Weights of a small GPT-style language model, trained from scratch on English Wikipedia.
Size: 14 layers, vocabulary 8192, 5.78M parameters.
Architecture: learned positions, no biases in attention or MLP, tied embeddings.
Each number is 500 + 50 x the weight over its row's rms, rounded and kept within 0 to 999. Layers, rows and columns count from 0. Numbers have three digits each. The size before them is the row's rms in percent of the matrix's.

# layer 11 attention query, 160x160, rms 0.164, rows 126-159, columns 0-79
089:446431447443530545585637467494559498374461559434511487517397467512532422440523499483471473569464447480507481609410473539416606505508533584526525460524469531411525441450504492439483535480489536574487552575513539553464554432564518489444517490
086:476492487439487543532503534476420411504506462498574505436483412555445523562481542500445500560458545533405514555584512429465478488515549478477504499438498487594561432482473467510483544548594423544446495541598492589474551543485562502508418472
118:531470629536545621412431553482558447476439484527510508401544471503553576525503517521517507551543620430457491491490431520437480421525524549491517452517594494559502537562589527543460438584485543404561519507508504575483527571563432465458490479
114:649486508483448467636513576475479502377574485525424515537508534506550540464507493494507545482549471445482506495474542516401470469386563518537498423442493446518598395485500560433535530503442490442523533495508503524540550470411473460498543470
103:348454534500514508462540580576541556496575560523598492445544507499441553524502550605533495561588487537585507453626516470524443473460437455491469528529472493445532577481491461460428551567489534562572524509528507500484466516538560414475471464
121:528354465393541456505563412481516543576460422567507521498560416602501526503586442434481456529524380445451486515498618520484453451507511534478538486492448509505531513524473463518506468466578528494473521623482500397559573533418506460511506447
119:419528532476577543558515499420500533541486563457548545567509488594451458479506485569450555485527414476482604414577460494515486518438517419580504478493505492546498472538530502526565515442531485478432439500524423427387521470505443433563457480
118:527496511544487466532500604508516491543414525437508485473433534452450449509508446517465473507449449616446479461539433547495568500475484461546519571473487478468536523585365591455502423539497574559561420515532478494481477453521581492634488483
117:437456451513426582560475509508524410466540550488533442564386545505571490485563533504512550451494550519572512409517568442543552511457426396492525511595573441558434501467541391600505516464454499450526479495549482521541538472457525586477385530
112:438461473470530443489520497491459505485467432534441559479543508474425528526474470518544496531488451426536538479562560446437477560412464550598466493511523419501451567548527444566495517445577532487572523506469540545466405517546454521577497505
111:432455509438589486549463549437484585492404515501535498511426447415513463466467483489454508431501490525517543520480548474499531498630509418508515474516493495579483582497540435438441527485553400508534501590530586521614570501461365455505590498
113:529504439431512544630484435562542475487481457497448529526513535473535441496401510515460442487498563563511517446565480608421517452513438476433572562496461533502488524489523641438365532640507461472551471508429461550532513469584537436456611594
122:516528498532574463585424528492490470508515485592469467534582467440425518615551520529482545469542492485562578531505485482487494434432392535560488491519534487484448552488538495516567608485481484472502387552500482550494471545476526523518506515
112:525492566422467497485468531469546445396464506520546499440467507546489381500526553524446458525534476547476503502634525483484536540451586490414478466490510516548563514559584637543491429525511473400481617470479418552571451432456515621434521474
109:418460494510461506558547493462535533481503463508516429556507491453535536562525466492503563382484530518398563507382513496511484546417540518578551445542541539452499503588588454422492451504501436386466466459569483463491503467535507513509511485
114:565465438484528499557478511551520487379539531417456506499500519512468504510552575542471527563497464496513577504473556484469463483444543543510511530475485510545496448470541498406460467564468510357488513584512592387485552493635571463510509529
120:453505452503471521550538451492561491500545528517451619494522471512463531490475394461525524514467491564605497551415406423566489436476445472515458513490499592505529488363476505547520429526535452497550567561361463558474425459505536501485467430
112:488437399524586468574469517539539476400429538471541508484510452532475458463487581516516471430434528449504476512432582544543522592424523497442485524474421537515470477516458524638395467589542525529572495417553511485493457504470467461473423437
119:508567537436556466560512465387399550479529514499499476378474504516574586492508548467565486380470510524546459410526444455550461510445513494430616455572485534457466475506479512483512493532471519546554454527416499535538568502506428521514524472
117:501466486571512464423481485522486442472553507498470528437537477478497539610532488509503485465504464533546501502437534489529472613499518511546561416450529469547530530580485647508547542559527364456455428423507555510515498567465486529551513573
126:573477470506494506436452491533560443523496441515522508519571533576471590459481439531568495474453440487594485529551555507560464421534424448480485574536511367473512554531461395451386418486579415596552493452535598538555587543459556534511483467
119:545480513455517534519450524479527452469500513530484523507436582582443536409497450494535509543463528503592586458510565538517516601613568522579541545485540506457535450507453518520519467460490435412519504443506569502504475550577576443473458569
114:456446493381504435462513440475577514587512556564593434541497539395517511501603506576511503525544480474541477435535569511504527603598515433602550484458466485546556545462509447516506423452516555536546515419518480534558554479507543514444501455
118:501561509438554438495447418516431505446464525462498526464584503431454451451466492492564437494526438514526498487490506575457539503546493498502506546472429485497502558534509479452541486471541558433478586424526451367465465510522517527517629557
106:591445562493575448485500545585509584510470454508465485600506536471520422436514454528564466530652571557471489492468502490476472622501528532520512503523574502494539434502563421504481512431487535442418495576469563486550466488464521635451545440
119:507613462465564502528492454466496524442389490660609509486449502538513485582491477453633466509657557538530471515436542429504457425568498497503452509465411479413474479472460488374455509528437492495441559550451474542472489503540474527522458449
112:545549490445425520458488511501519538503472531474413443520554515528482559557453430510449424517563437441516516496528508447474453421545490500514597493506480462518515579484498469485557564534520502517547516543544577505543447426485409454594502547
114:497559526518405502502436510508560497492480530530511531535437499514550477549402456447544459520498450450559438425562485489488457540485480523484492593477482439555519400565482437495435490577574566528520452540448515470587541562538485578499482429
107:448481431504528524549446519472503489582512490525459596408513585456492551492439458459426533556504563513521504441466462444482596656504515493510510498463473508483500524527510549351482492474452437522553547551483569478549496477477509559477498455
113:424531487573497499469462442496481476540420591554476511395485502467470542513442489505449502504462540490494510503404493404609486504507527425467508509449490569491559579442487536531567553438474625528534461632513523517567480449445464475448557415
116:521493444589590359451555428485415488488479470549455569431448531524490535588533463516480569564485573493524429500452521585498489473444548473501650535487429516565504461519554470450552499441497497554433555589598593604431508479477454505500526448
119:403454436428436516487508537491481558471520475512515445565558425511424517424521573543486495463589506469455474498555494459521473572403502522486481537486495417515559548517414530423554511461515449571509563447534484449594491579557443488414545498
122:454547481456553547485450559447493568505509478493537568516586447463526540473520583495472440450522459487494488450482490465547427552555509407440544406451497493477496487507513524540483521499495540455441537439545506546413499515525434543484538551
121:549515398487372458426607586471462570458509444512496479424460525495583362555496579504507403495521534560468554522533477452489433603453432448528485513401499544465452557444471404522473500521563428498551495543567536544521480494523523436486510538
# layer 11 attention key, 160x160, rms 0.164, rows 126-159, columns 0-79
084:400479565447531554594462573597490456567371483446469488454461497489507431581446482525541485468464502554405579387510500487450488493460476542426512613560475608510518426477505454542514494471500498555479513488506630551519597436470482454498455441
097:465538507489481480515525489508443487539432411567551477466526544521587565530515506431481434549384537476537485478564538482500481458538451445527594484444468470485562451428486531487526436621582416453481512484537531568497547467462486431471488458
109:454435517501638503507538512519461553440488550522493591518517540446530535497544503472485476638534551448500473475517496440427573432498524556520508536430515590481526476498501437603593439555542393574474477516519524493549543501493468565548427564
105:524501415538477561540537498541549544460399542484473450576431435461525507391550439501492493518520487542553515496571559435480533548432503549451556501493389535552472411444505492575519466508449477498562456456558446471507501579559580521494536380
101:450445506434417447442598522589461541495516469504477497415480592513472479560515456473439501554568479516519517529487519563565515441479466457522445552523463436442562433539497542555507548482526581478536530523487583492558434477574498518557560452
116:571478502492537500480549483495607525630510553545473488590503451484431549408492576469426488516514614481485493480559579560568460485552422488479524485520495573519491491586526506436499470493517491509492492484466536511565468466566504495447421509
117:486576496384562469608511440468492514488450488555472525470578523538495610406459513495465484493434506504470483387601537484568501488551453459489413458507455546501483512472455496500574453544496551510493508549538520388506552453585531400453562505
113:502487538525582442525375479465560483453494545527508495538526520486502542519451548431502550577535466523463524544462480536460526565598443484495401528483480505549474461478483528492552476557501441560462530443538506449523458422572563453511540558
108:478520547437543425608470464462522504510429457476577485604496556513552421489459530368481540433492507537477507439492537550558515532454525461530544464486424474468519582443435417519491484512482527486480495510504530647521559524522474636537460499
104:540453510482472480471456522536382494500446468490569474461556511502470510450512503471452508534550485452456522511527454340451454571472554520449459519633492445446474529452493554486507422467566489514440424555503555515503447463505548562428472556
109:519445447461585493568544452459472479515465515481509572559404447431483507504507516544475543410526507527498463419546504496567586462570499507488517455478524493533478564550543373548391496433524489582443534492541591466491383517560465404633539529
105:473441516511483472531524561435566520598462536483483561538507509585518401426492515510437398517498467463493512459533458560490617465503566505591496444511551504327522459493550511607490605543480464471559475534477463524505449580423488536513482451
116:570512512527482467452467401542560467521481475542508476511556501508561487609569600447404490514550492557487575564514454441506485546446555490509494507441436499432469473466461430579523491560557513501528469525504535558505519483528544394388468651
107:498478551501466495448514491416497448489429581500509521375524478446469517530463479484460532426491480481552500606548428590478517473511545383466495471513458545538487472475568512476468552421506392484411451485529482545574513503634542616482443536
111:430453499456433541546525450417592485460537471513504478533543497476518480469540479440455528505556585533472569448518507473512506530447528473465522490516421479492545473566595560481488466528531483586454398414565512487498499414589524539504541468
105:501561427486476453505452505564575533451555383542531490492416516488525584504486563583438423514435394540494427457536565452544547435559489512636426388555560481571540477534548480565517524521486467538537514541413463420517508472497513585535465411
118:522457533478576430444480460531446625464579504403505446515532478594532445428506435439488552517442450453508548508478544476538472537478514356518483552517547622563541466491611506455522508487507492418600569496335514594536436541463511440492417507
106:526504485436526489567554521492519549519503455380501499529401586447447524419506492453456576549497511461506447438487487588485424483487538561469504473600486603446516505479525544564503571513503410601478389505496507475463498381501509404510439503
107:414470545440499543474485482483511591474492537415479498477550592568543417584496578454516479541511493408534512518546551558515495532542513521584385487457557538508527576547525407481466493475469629535510353464491504411497465596493435462560512476
110:495440483509424439405473451554427384509464633562437558564472531452486516500500325479467449476580545469403539486528540475535505574477449466497468535466485472533503535464591564572465504540461508562388364483484489416454545482449460460428524453
115:489465469561507452477458605587587484472526414447552426496576487488492476436457455329402524490499505485454523499440498521548551469520503434400489427461470454600405501459493573505527450532470564510504437410456516508500535445501475537567502481
114:427508520529489428462488453510618474520442436581495469490416545523543532460497501512520475509514396448424513445477500471521540540460495531487584473520527480496530527440457562469519540486440364523546629482436521472498553679422592445480430483
107:516566548480578505497500480409593475460574619508436428531462509533446438567535496487480547470503456516519458524555485513495565466516494558513481472388485514588587469447480568440509390499478595539487454485542508535481521401549383477442532432
112:482621472564422459509525511477533597516532567518445562547501505575470504433534488501479553472474484561521486483491501476517474520519494592534506426511559464473454589531527416480435574407455502504460458536540506473478476551558638564457607397
105:539623486476511528429457551633543481500485519428398568540497476559508514432484470538408479569557561534516467614490406512490512492584555485429483563463494569588543452490451469437476531367511516464539527540562509529531445565473465456468491509
115:544457465511572513505519609585440505460537497525505510491489544522521610517556470549505555534566552634583411485566481438520429497499458516524551411503492452461615449492502525420425500461487481523586416475496468585479547530518471535607522534
111:518553521520472504451413537506537592600545483568459429527471461522512508595590517505405459489453575543528479455385500486497517463541518481558538519418572459391525633517514504476538490555550396501474576477542528460495433351471500516514493486
111:470653565517478592537513601333469498484541397545503595562444602491487384510474483481549501563497464514490371586541463548522507563541488464562553510512540565492504442432481485461539458467479484465437444469496554594572536549497465381509491543
106:568510486450502565512505560495559554513429457480527605516596514513484585598470451549413552456436451456413497531563458440603532535465549506491525500529587506530506507436551459502421512463489442432629468458446563411531496324528494532443563522
109:457534410485544501529489453519502525555478424533479491534459508522578500509431541512572552458571569506459464581557519551544458485524487403523541533446568413423526497482587478451509508470537538571532406440526474563522477423466536509513552494
109:484564476524474507456476485459444504586485493451481548473532461513495526561417569416537508629518498509561493414436542441502423485482541454482565571530556583575477502497535494514485480450456491546498562465510521457471431531486523531422502473
110:542471558441546483515532472527406520419459382461628411476481429436510415531540520484477473460508530488544482460541562537549514491504515451514542406428455474478501501557446490437503490529506409546561502493468436479539431555462481457377548432
118:445475554359578444483444481451477496525523470489484514580541562498532493497572460598483451570508583415522497560502493383539509469510456599464483474491556590426462477543510530527531530579509472506527479431476434535442488638508488578505588525
113:427528488518556444513590549526518465553574547488498484456543448490524570582501537449521530538497505478590487460568509524483580530497456441404520480520522482454456418454566491464412463527500568417504443548504596457554499551385429455433556432
# layer 11 attention value, 160x160, rms 0.237, rows 96-148, columns 0-79
079:629497551497495508445450648421562594564532503472553519496478440471409608453472541458511461545486474473511524453449559499514501573510483447522513468499486503515551478405536513575510589463652521578435496558508403470542512506450392446472541539
076:439562452422451456601471486536474473568425511439559506493524452568523426467463527469519382492512537509426544510532326511565555554496472546489507507502429480511549491430577544462533426597506483577532525574471493495551499518492465577496406570
074:495426531505464574553427502528544518534530575445495550507470475528544474392594489461513525445583474411416514501435434514576499538519460507517556542515359452518520574596537532498523537484493493415463452453500510459384530483469508420509435511
069:497476553605574505488401480542460501572510486573485494516498519443503478507471540485526455492574511519354495529537545506467429531502534454487579460564443464554493523437454545508486428491522502423519592573621471441482477448570456495447508565
080:575467537563484536504509539459527510538459519476512486443472506446523517482551511539453476439369547622507416514412535497553520582563570470492474550506529515510453512471565460479539463549465499542630463509549501606599522508501450559450494481
076:526468391553527562330505468465496475473444453464538461566442516440430471522552491493495544495503522503473425457454523438481532509441460505494488496523548559406491526562533432473472517510436556552489475476589508396473459530486479481505484531
072:451565581608543548581520481459538479517473605453514547470489463585615510440591550522499452521493384377548497503550419482411363519488558462558384484497513450483561549468471487518506440505567396557464622418506562520477466521534481435474492527
076:371451451567496519484417451498535444593479477556420583495423503516522516467452494539486506495502508487509471413516492531495505560548529433479501558539514487491601516564399490483581466531481487482549506569497497540514507465453513507473462517
078:485524545531497423526374538491530486523542465548635531504503514366539480467501396505490524484504426501464430501509487486465439478667484545484476427439496486495480450483483494487550501453489481522488502493533522569510544490439453549493569463
074:516490493517488566466478488454467525404417495516497492487541538461530508498555482487521506537569530450659484419434513477490532507483494562463475578538533466485436500474535546505472543484476472489399489501519618571441483495491530529494501432
070:506501510507469517468585534478354435497488459482462478506437497579464479513605422542484523583483491501508485473488501519449508536520454472424435364520536493534565526519450573382572513515486491505586426423483486495436465502474465540477562532
065:528486573550489499511485571530497362541575543500478506529555485536574496454483552497649499602485449574457419548405507515485498456387515479557493537551443419470507492496494489548510505452445494390461464502518492485508414521481517435423472440
074:445523549554503519509390459468481530447469431531537430475550519405531463493471564503600550515521504587460580508559461497451492405416451465451544454483412515490605548421546606585522497452512472526476578421477489439495487505459465571547504450
077:500504513486405498520386551438537513517489392582408446519509543380496488566493425545456470468493498538601506442530474489603519532502444412446427489582572536606515472581546483556546497517556466530479503458444503596481510526528401488551453476
072:560447428458535486515457536487463587456494461538496555534532476509537546506467499530453429610529521447467443483524448534487462506445427522469490446499524500557499550507480486548519437457351482469508584491434478536443459507498410507462524586
069:544518534484446444524477524448495591503444443532453446462511498375551509468549506488539463509474522492580460511494527485438632405491524552600425454599533491572495498516453438400487542525562467489428518465472450428473583459490467403463503514
071:518539521492567526521401497458446528439488492586459414516471516507539452493481470399442543562434423509464471535505539494473533542519586502559519439548575490434543561552486468519523503569537547552505444598484491417557496479452463528462471565
075:494441523383535382487500555586436474460562462532499513458495433400424549521581521506490563514479462499501317530517509451569530565573588462504495514462544512420589384507477479528515526434539433425446482422566491471492482529469491494451496555
072:500507540524403499563485561523376556567530555484507423408549449334579538453528506465465462537455501551477515547567543550479454477487464476525559474480516546523529502468466453567447547519506529457529538420491512483403468467519558465443425539
070:529533501523534496490590502538431497557490522515445377495476548531494482510564552541508483421497522477400547498517488469527469543506554601537487494555442495531497567533538522536442483553524500572494444504504459501513526528581528539579464521
080:544558451542458533522529561526452562499488457489500534491471545496408406442559472591477453435555490477439586544529497461420530451458531365432523550490449549530432533469597470585402553529557506522550491496525521494445462494570484555506436483
072:414400544471520599467554516528526537464575503513463508499369498472492461510432549543487391534479506540521456486449454386462478542542520508483538475483438496443509501447520443495561449509487550514394505545499610585524409500510565506559485568
071:497467481446425451484521564493463466502483608457455483420476474517567500522558526515448522434489579362499430525588441439488508406536422540466556513560499495558512400542555497417517449488420412490447539520516442497555583537479437522399466428
078:384506549525536596488420446512501476458589473532447479430437414427483459533478574574450492647552501551500464534532511506517474559477442506405474524536541446497559534660529431491529481493417474518495591451499409557506496531516541495555444379
075:575545461525513464411473430433531613512494539464568459511460437562568568506479483476513535454556466497492509572519467431535536605556499415417545516534566449467533529609484567407494601472462480610455513444524498536489531497549479518452477570
075:540453473514495527453537565571495465500472505548511496451473519538575507489538429568451583438392465390487466547502490539575491492610487484514490481527601498493518546454480651522463572452511477476504500585442517462495444516491478406467557371
076:469529512532449538582492438546514532419486448516469442536492413455491557511528526481513549474538494556428516504499529425474541451509582626532553483500473496529493515487504501521534453398436532540436441548433571499492367498473494508471484546
072:414524449520404560600436466479478549483535508478548480502514493475554551460506500468497494556489529524500481490493425503520476489477516422505473570487481437540526449520436390520544531575375488482545499510472544426536490558463575547559587510
076:451502477501577512479487468513491386513546470504379543480528493446446530466468548456482484496545507487492563544536508510588451367515499495510529527546564450522611495500437603443526429526428415551464454479455528546535456453555472457577519453
072:611395511454462448514642519553482491412451534424484535420571544396484494557494455538601570438441490478477553433457611540453520530531519520587527504430592487508428519507432479496495458409460516503508486573570405446503529505513496480511464571
072:546488565531563477521545462465434469405408459381447488486463470595430466526482460416532589580569507470485512481495471562486576516516527547558549553538425517469480477549552480473480533520658578432527452466458489508470492509443531502467509483
074:537513532532575467562440464538462556531490453500477540490477527559600596562459515480505577464490457483532597486503526524466430499523523571469544523505535516482515485585527417520522356525608526395498475447383467521531539469463502546450474579
128:495523558440496487509585551550549456498470484499436494509563505623551479547526420433449558484556435491524540428470487528500455511478471541486524476420538463542549419602496463466477490620558493520534523528510430512504541507478449501510503420
134:547477566504409466519460495472520494533501506538580477485482508579535492562485505522550463502564514446489563535520457438493568468378528549525427486481544470512494489437502499557472444413456543543486493533523511496473555487437487462510453412
134:588493499522603425520482544499487585467512488451522530464436457515487433451428499489489489517568514460490601514516522471465533533477496460547488533475562461492460533598532489523550536476442549462464450531591462491500470501571582482517444518
126:501461552537514564494488439454506503560610488439515430519451425490507605478463526398477483464539414458492533470490489499489421564477647544465498491512503526531520497481509483516553469471459454545539588577481427494480538462562472499542533593
142:506473538561426539495593526506507465427493487548483467405481467570497429441528494506460534475466495521480495549517488446506516521473512456582461461576521517399530485547530429468547499467533535458554476491591488453471471473455491471488484488
131:465478567439456515615541502524458492499576476494548453508530463493488493518520531471533561560535536465443443494462437494487516519482485562530420510478474479415476506481486576479441622436515559507374534486415469482567483518475544471505430555
133:534565438529569455501518434503557459470579450501492523411524484369489494484531470512503390526510512568449446549572497501472445466509502542511512452579469523506504582502525572451505489526406518554492537474599549531476421497492538510534466449
138:458493533528491446554576486494453513484476512461484411470523518514548495513485515512547558459442495499352540536500467435512472446534502493463597536478532448490460552520421571444584473546447519504483445492435507475538440483511493495534508403
133:544431402445493466466555473464563390541461479510468562506437575485584518445559518483469535527456538505428458503408462513587404476482548394519410540531557461518525519546391408507514472557530550527501577416503506479586507479537551529447548476
135:487517470564504445511421543470575554501496550533544495488496427507569502475431562442464437571498595425445484584469480478470432425439477570456443495433513462559525485521493617417366562588513508457544580442586616512466542489492459485479514543
136:556495442465426444424559567465542498509538441524470466533457589495664453516489504480469550467464506542562562516522557519477539522526553520454495531453501441520512457522451367496404562489550431575490462514494523560504486548502547509520505473
134:537526485555445541488531481496521499435603474500441541508449533458355494526466499506469517581556470475563376450526606521495456503462545567471513666565537508468479436527539520495553489556528458476591418516501512474490471534559469492585441563
128:593446530566459504515568497539502426511475435546425538464470411476460562528633418506534475524393517567495467509556515530451459482476510613611494418410483455586450516514461489549513402489421510421524513462571564562526520551475456522497512529
129:570464473532549507552473460502492589497549488534495515466500451477617483495548453500499528450545374486446526476363468537468432455502508479445547451564453516494485502445523429542493608487537515469504430521547580422473498488485502478525553519
135:494406521500520476544536557455530445533433426570487520601554481487478486468448521448582533576543423524518459614497547470475428445439528571552488546452464467527503502434514562547497489509566451525567565500490565443583490452599412576535493471
131:498514534513484500519508426462541474632386472483483472437483522580426486558494466494507498475346482499616414459437471501448549509620460548583507470596458496458574498474426559504504477469534512577530354524462473530500439526517510488528512521
135:482537563528464579551527543454500479515542463501458580448465438488651490424474428513483424498523494550467481529391504578571448516521551540407533498450408564461442465544569508586434500568523595435606541548491505490406429493542470514498480444
145:384454508481471467505519541513505391568579559565545528478503542483518485507466585514538510499423599487481467539488486462480567435496451523457585512562399494445530514412516551494511398506502478453492484596460428464535605496540583526479380396
146:485504458495437497580556515483501521445383490484525497465596501548478484462565499534516517414527542435655542538497434525404490479480449528469516561513550451613478498527498383484509468540528426493517485457382435482455454534563503449524536507
129:523482588510566529573412613425573467520551532503520534470502495474466452527470460567507325553485493569539516549450551429445481387465479479410413478530574483537444555540462425507595545455454498509504481520505479504468475474454533453464519481
133:526508490509485385368504487479468580549461480464570430522413508515480479499450441511502517643500514492527542452521504471477516592486476461478472506505589547527460527534498451549484531486566557489467502448490505413529527540406428532498457390
# layer 11 attention output (transposed), 160x160, rms 0.21, rows 96-147, columns 0-79
079:491502546411468512556506447493530496430455427601498478430526512474547485565514407491482590510448502481496460499519509471486559417488526528531555494428499512488515527499552462450362422588466512475488447504488535529480573565469563541393448551
081:477524515592524506520434368566491518381559470506437389538443581418493533529483452530431563551484496525540517487467682432420412496532545435471473563489461471513434485539420543539448480475479493516542436493487487478509531347547506430476525368
076:421498445529579452417548516515345479429488430544513471427556571546509533544420544484503521600504507556461494457514539480453462513436514529477496475488624570455494425421455567430503488524550436562433411473528550579544418515487516451577489499
077:495454446493540499486604443550498465399471575436513440477485473511508474539543456521408483523363464458534513487484433557470522421474552536521419507472506532554425472557462514467559641540464438560441536511484600551516527589473547476538387466
085:435512517468478491451528418561504571447534471492534473548551439500528460536477452488484437559623549416535560578463494412470523433474491571527530494489538542519547403514454501599514538485474518406540523421477513384440519359501530397510486531
081:463450571403523392591470547465463433525479499561576530437465535530577476508417482546489458465460520477451506537566469544529471584526452470587515516470497409494497489366462571525486493446526423462525508508454485529523484480426531488568527501
083:491506463423471468402400567507421489513473403552471568467457546494424509579426418490444662539514522571471502499440455521596427534505434498457572522547472556510502465534463515467534557527359510482490436541511373417484583524420495599476490432
077:551662515533526484514488514536407525451488515418561462464546521479491529512540485416520478547567504534509537563488539440553514459472515610504458547523406418481469541481548550474449520534490544573517476439487479518471547535664474533569553519
083:469534496560566478527557463556534541580413554550464491502442542595521556515496647503522483521500490585609557468548501490600523570425518475526625531540479496436506487540505552529424620603535471453522552526458425503479463472479561598504492484
078:445460448438485537498486423491521527465534501583597523488467401528499562562477553550581421441466549485422526552503491503516464437504532516557487501441502481505486457589477459396533493541478521556559492525494447432568459490407506512551459536
078:455446461585633430450457514533645560579453488526463489393560486534449464504482580512559513461494473506506515501552508526526554528463505524491563537517521424443459433465591477613455501529516469430497548576568548507591477495511494516466511549
076:526444519510488572490442467490411543574407426472538454444474486438475527503481550512409537515521570451445586570560463399532418500501436516412510507469499520575491500517494505375561513454603490558489539472501487548569528559534550597574472557
070:568481460462551490529566514480464465545473485474435559494423497511429472613483503528415491437479515478459442466408574511489498619507552497477466559581508418567402473492399485490491535581470604524544454557480392551514446473478468453438517543
082:477464455568551532453569502485499604494506612416591505496489458513507502472501527518523526485525487525492475514478506426552453500616517536504529453459387482484474612512493545417402561513472611421688452560421512526493535424463511453432483487
077:405525460564430542525526508537490478526532512484550504317479523474487490538519444423543544410468472479510479551439515518482513511566578485542515475487480531488479466443484549400474566481557507444531473447530416481575599506559547525505469479
073:590424442403563578539519520494530413457602487546555510499543447566499483521534526449470611493494458488552467498529476498501433444498424452495575583440534547542483463492585520530459475418418594484581510417469497589503425528471458588491436554
083:480466505546461511503483489486502500509490546466510553441511377483494537526561567552590478459526506573554575511471481524546501526579452482482460622457469604591505507428491529546518496420460468521531558536537448574445527442612410530546524584
080:560471474533504583528478520372558575477460547476516538524563578561550524507506542466560463484464468469474525555507524512451483419502368529570589483505540564562517538463540480481424525561523521544588530502433480525533513500505474477535503467
077:472471501438490515438514397524519525443500461483529546480475595591510499539421495405516535471455444412476493464402476436534511487560481535567427468498443439594449540552493502468490544514455535567488462514523510472537501391483491533493507512
075:507567541439454530455436472432505524516471570517500619478474448537542547564435472429467475596418469455598485510490565534499575517545543431521481437529533551490477519533464488535574519440391497551544537537498600460459466524495529442495531472
078:486467468506469502399503397500519512511512583432386471518540455537525470543412473582426517468469525529519412442490487601524531489509496582462461512444524426464457473444471478428596435497420479524447560482517501502528460372503520471491437531
075:574500385586567409494403502469448532601433459522529532567571525406467474484495511415443542493502513492416500513497533597485575535540463481455519477504524467588454472536507629514418500511535385505607504437468532450437521429518523567473502489
080:469478468521450605538495463467514452450531410517519460523538604494485512527433481486562445499441362506474576413444535504438538614465528503512441462525512491464400552438417510601495594534516534480552471476448496508537512533478580435567443551
077:530494390497494429525517613576503576517538451469522491601546519440555527572471547459575460410475492504509524443406525486546502489549543533546526445505475484574465498442449562540552536486492503518626488493542532422517447673513503539399537535
079:476472440449476525493526579513485426558451526423532474472482553543508496374506559526481526523515527500533462391506521545500544384509492565600442495472475558455470483420496501487546477520466495381534573581471465453482465457400536436602546423
077:457491568496531481512451453420514463461507524450505563513444546498386575483501498391521400465588459598515508457457529485457474515439488566518448442437479548391467454526477472462501451421523550436460425461618525505522585559511497480494485625
084:540582531366496473510541563499541516555460539446491529408440549541487486500527492497416444528415469419573480544500499581473434536512468394445482559530503628494464501518553497456433506445509537513551484450568441470514512387578521518549532485
078:513426511552554467448483438507465420462538484523493436436459490493530420543537488419473459472554448474538423546391491502553548516541501513431538437453517473503492525430374592468457414462595472489541587427519461502482413512447426465559385538
076:458472444505464480497479416483464534413466544485541465522421640527455521443603606426489556461526561563506512533513520566538422692531424552562441460545395522475445595560496498484547534548533470538528455510489548454447473494528550518444469545
076:462448543445484525522466517429523490531485401499525453491445460592443539524494552488433425574443525432526459538462446551559560404454559476490445458536448596514592490464515519544452516540616506524481505441485630428474514460530454505491510480
076:586520505425456542514505478491521541527504516551558428506559472490558506523402508611517496431391539489539463544544568492435410492455460466461521436466518514508501530390474478484553413435380511590489525561534517452595539474517486536524477476
085:516524513536457556510521456480510468499509570567517480436487399476452444502518520413491485614492530530564513495528551474505540478477489554534521450475368478517597469528442523504472587501415434514448542572510459504490467597552471467543584530
121:502523526570514617535505476498403476497509532493462484505436547651390515535504468482486534354446459471509424490484508586458445482529552518503520460518478414542427508444534518516425527531528502465581507484502499455487474538527603535585520473
134:472485462463422557380532450480491517490515471504599519529493596597508490529456503492556487604480525493566574462477496552503549520379531402480598508549454495467432488522549420465516532507465578433489524554506532480526561499544586571476512426
136:500502459570432507466528517487559501445465558445457530429520377500482518511517529455545485592573509530383557432423562498438580532515492499425486623530430400489508531501519478448465516517512527464435426447517383459521407460451543456491416488
127:526563447525526499508554483493461535454532437441541456538453529561501517484498539525368497322522477472497543501476536449464478508517499455470516565510521424499480549510476535469404504416515591503586471542463548462579423494495600491463454500
138:510540507542489500558549540466498428538467518524512545518507489653482493473554556514499622472497513535448436514525538498458448505397552520420435480529500550463528504577502475556563521570492482487549439497492522508473458437554482472373472542
128:535527505511560494541564482538492519460552541504475467537493521587510502492510456568519388494536490487464462544455544470410464461486486605478486549604454419457464508492465605523539592396465481491428515508524517566527565583516491569502518562
127:442486507672455505514465527479458418512533550603553516450581344526489490474505480477417430531538535454511503520497397515488487615463452576482567462395523442470494566523485522448478420440522522407466510535503503472501466506484477484452465460
130:596544472593469501433502481506527473440539508541460489518490577471619609473479505518573495533505466475506417529506487465472533443471521487435525498506536475539525458464545450444604520512538544461556547422386501458498498566390539490563565435
130:545466493481615536449542491441468434524483528501432580503515508377531500521538560437585502489476548541459388519547483465561522458534469509490555476441506457546520365440415473527406439539536486575396457548561540517486533530468485492529547536
133:419482571441417448481497492478485509526505481597520465566473401520528526548449555591494431461504498462460606461515618533567593515525556530476517504570507495525519582519491521421433545588446502494464583480471448502501493461532461434451645536
132:502459467446523479505463481553513525557489498525442422409552512454468527627468503584408480430511512508401565599471472473463485463444566521419420480386488524448421510532539557501479454533517535493518437549537581536562408424506475540548518513
127:525460540434472538526539479581464557466491498567441557616430477466369490509475605549386520497536483475411414438563472550617586537435533476594431522528501499453507489481457548516532539462440571451534478417515444472434404500527521525495551459
125:417479418509517373562440403507480582537475499495482595489476590519511519516542602501502528551425536495450461453426519510500489384406570533546455476538513498476484547502475437501462453500463470495585479438424459536560516455402521448579550503
124:500455438467523500445511569441495467446545554437504467415473496404458520397506328597472459499539569423504535426561436568523484436579532573434526564590513496545437543404540484581409468588493504402535433462536411462495540394563494554450418443
133:517500547486504414465406480493571562489530449463448528481432467440547541431515528472500484569393411539499553508379528503474524518482515573464540373504561539448480549458538481466436526527482459458553539499473513549521417601475481385483394508
133:483544464509452549452520474514508501635472459467464551576545489583518561619560369543447477505465528454511515548538483484384487486570451546438448515506501550517491416542479503497550419548516502528567465477497499485534412433525542500494605477
131:393399499501476606510547583582432486471507471510435504425496465551496511384549481538530431519431493436458472345489568481544541413532530485338454458508444483520456513539545468713512491464431491459503522503426494480400509523470495475555523455
144:476479542485392514469434482425512513615537497489439547579449436550574390461481535494542544461498497357456483548432492586420542545475472483528582485468577456392522469562547447482523500472521453409561530550505514554487527491507497518425471498
135:433536510457477541479524482636491518506430424507556367499437465434521503526522473469494463589534503478520490567537487475374546497438338471449538510454458451603454482531502480504531568570551534521571532453547527525396419419537554485492526512
119:600438537506523583530569580405488396533434572520535403532570542499534521450380658491467420595504507495479586531492619529474515499443464575436457541561533489481445492456419426552502521504446520433441509463552566510464428524453499527416568436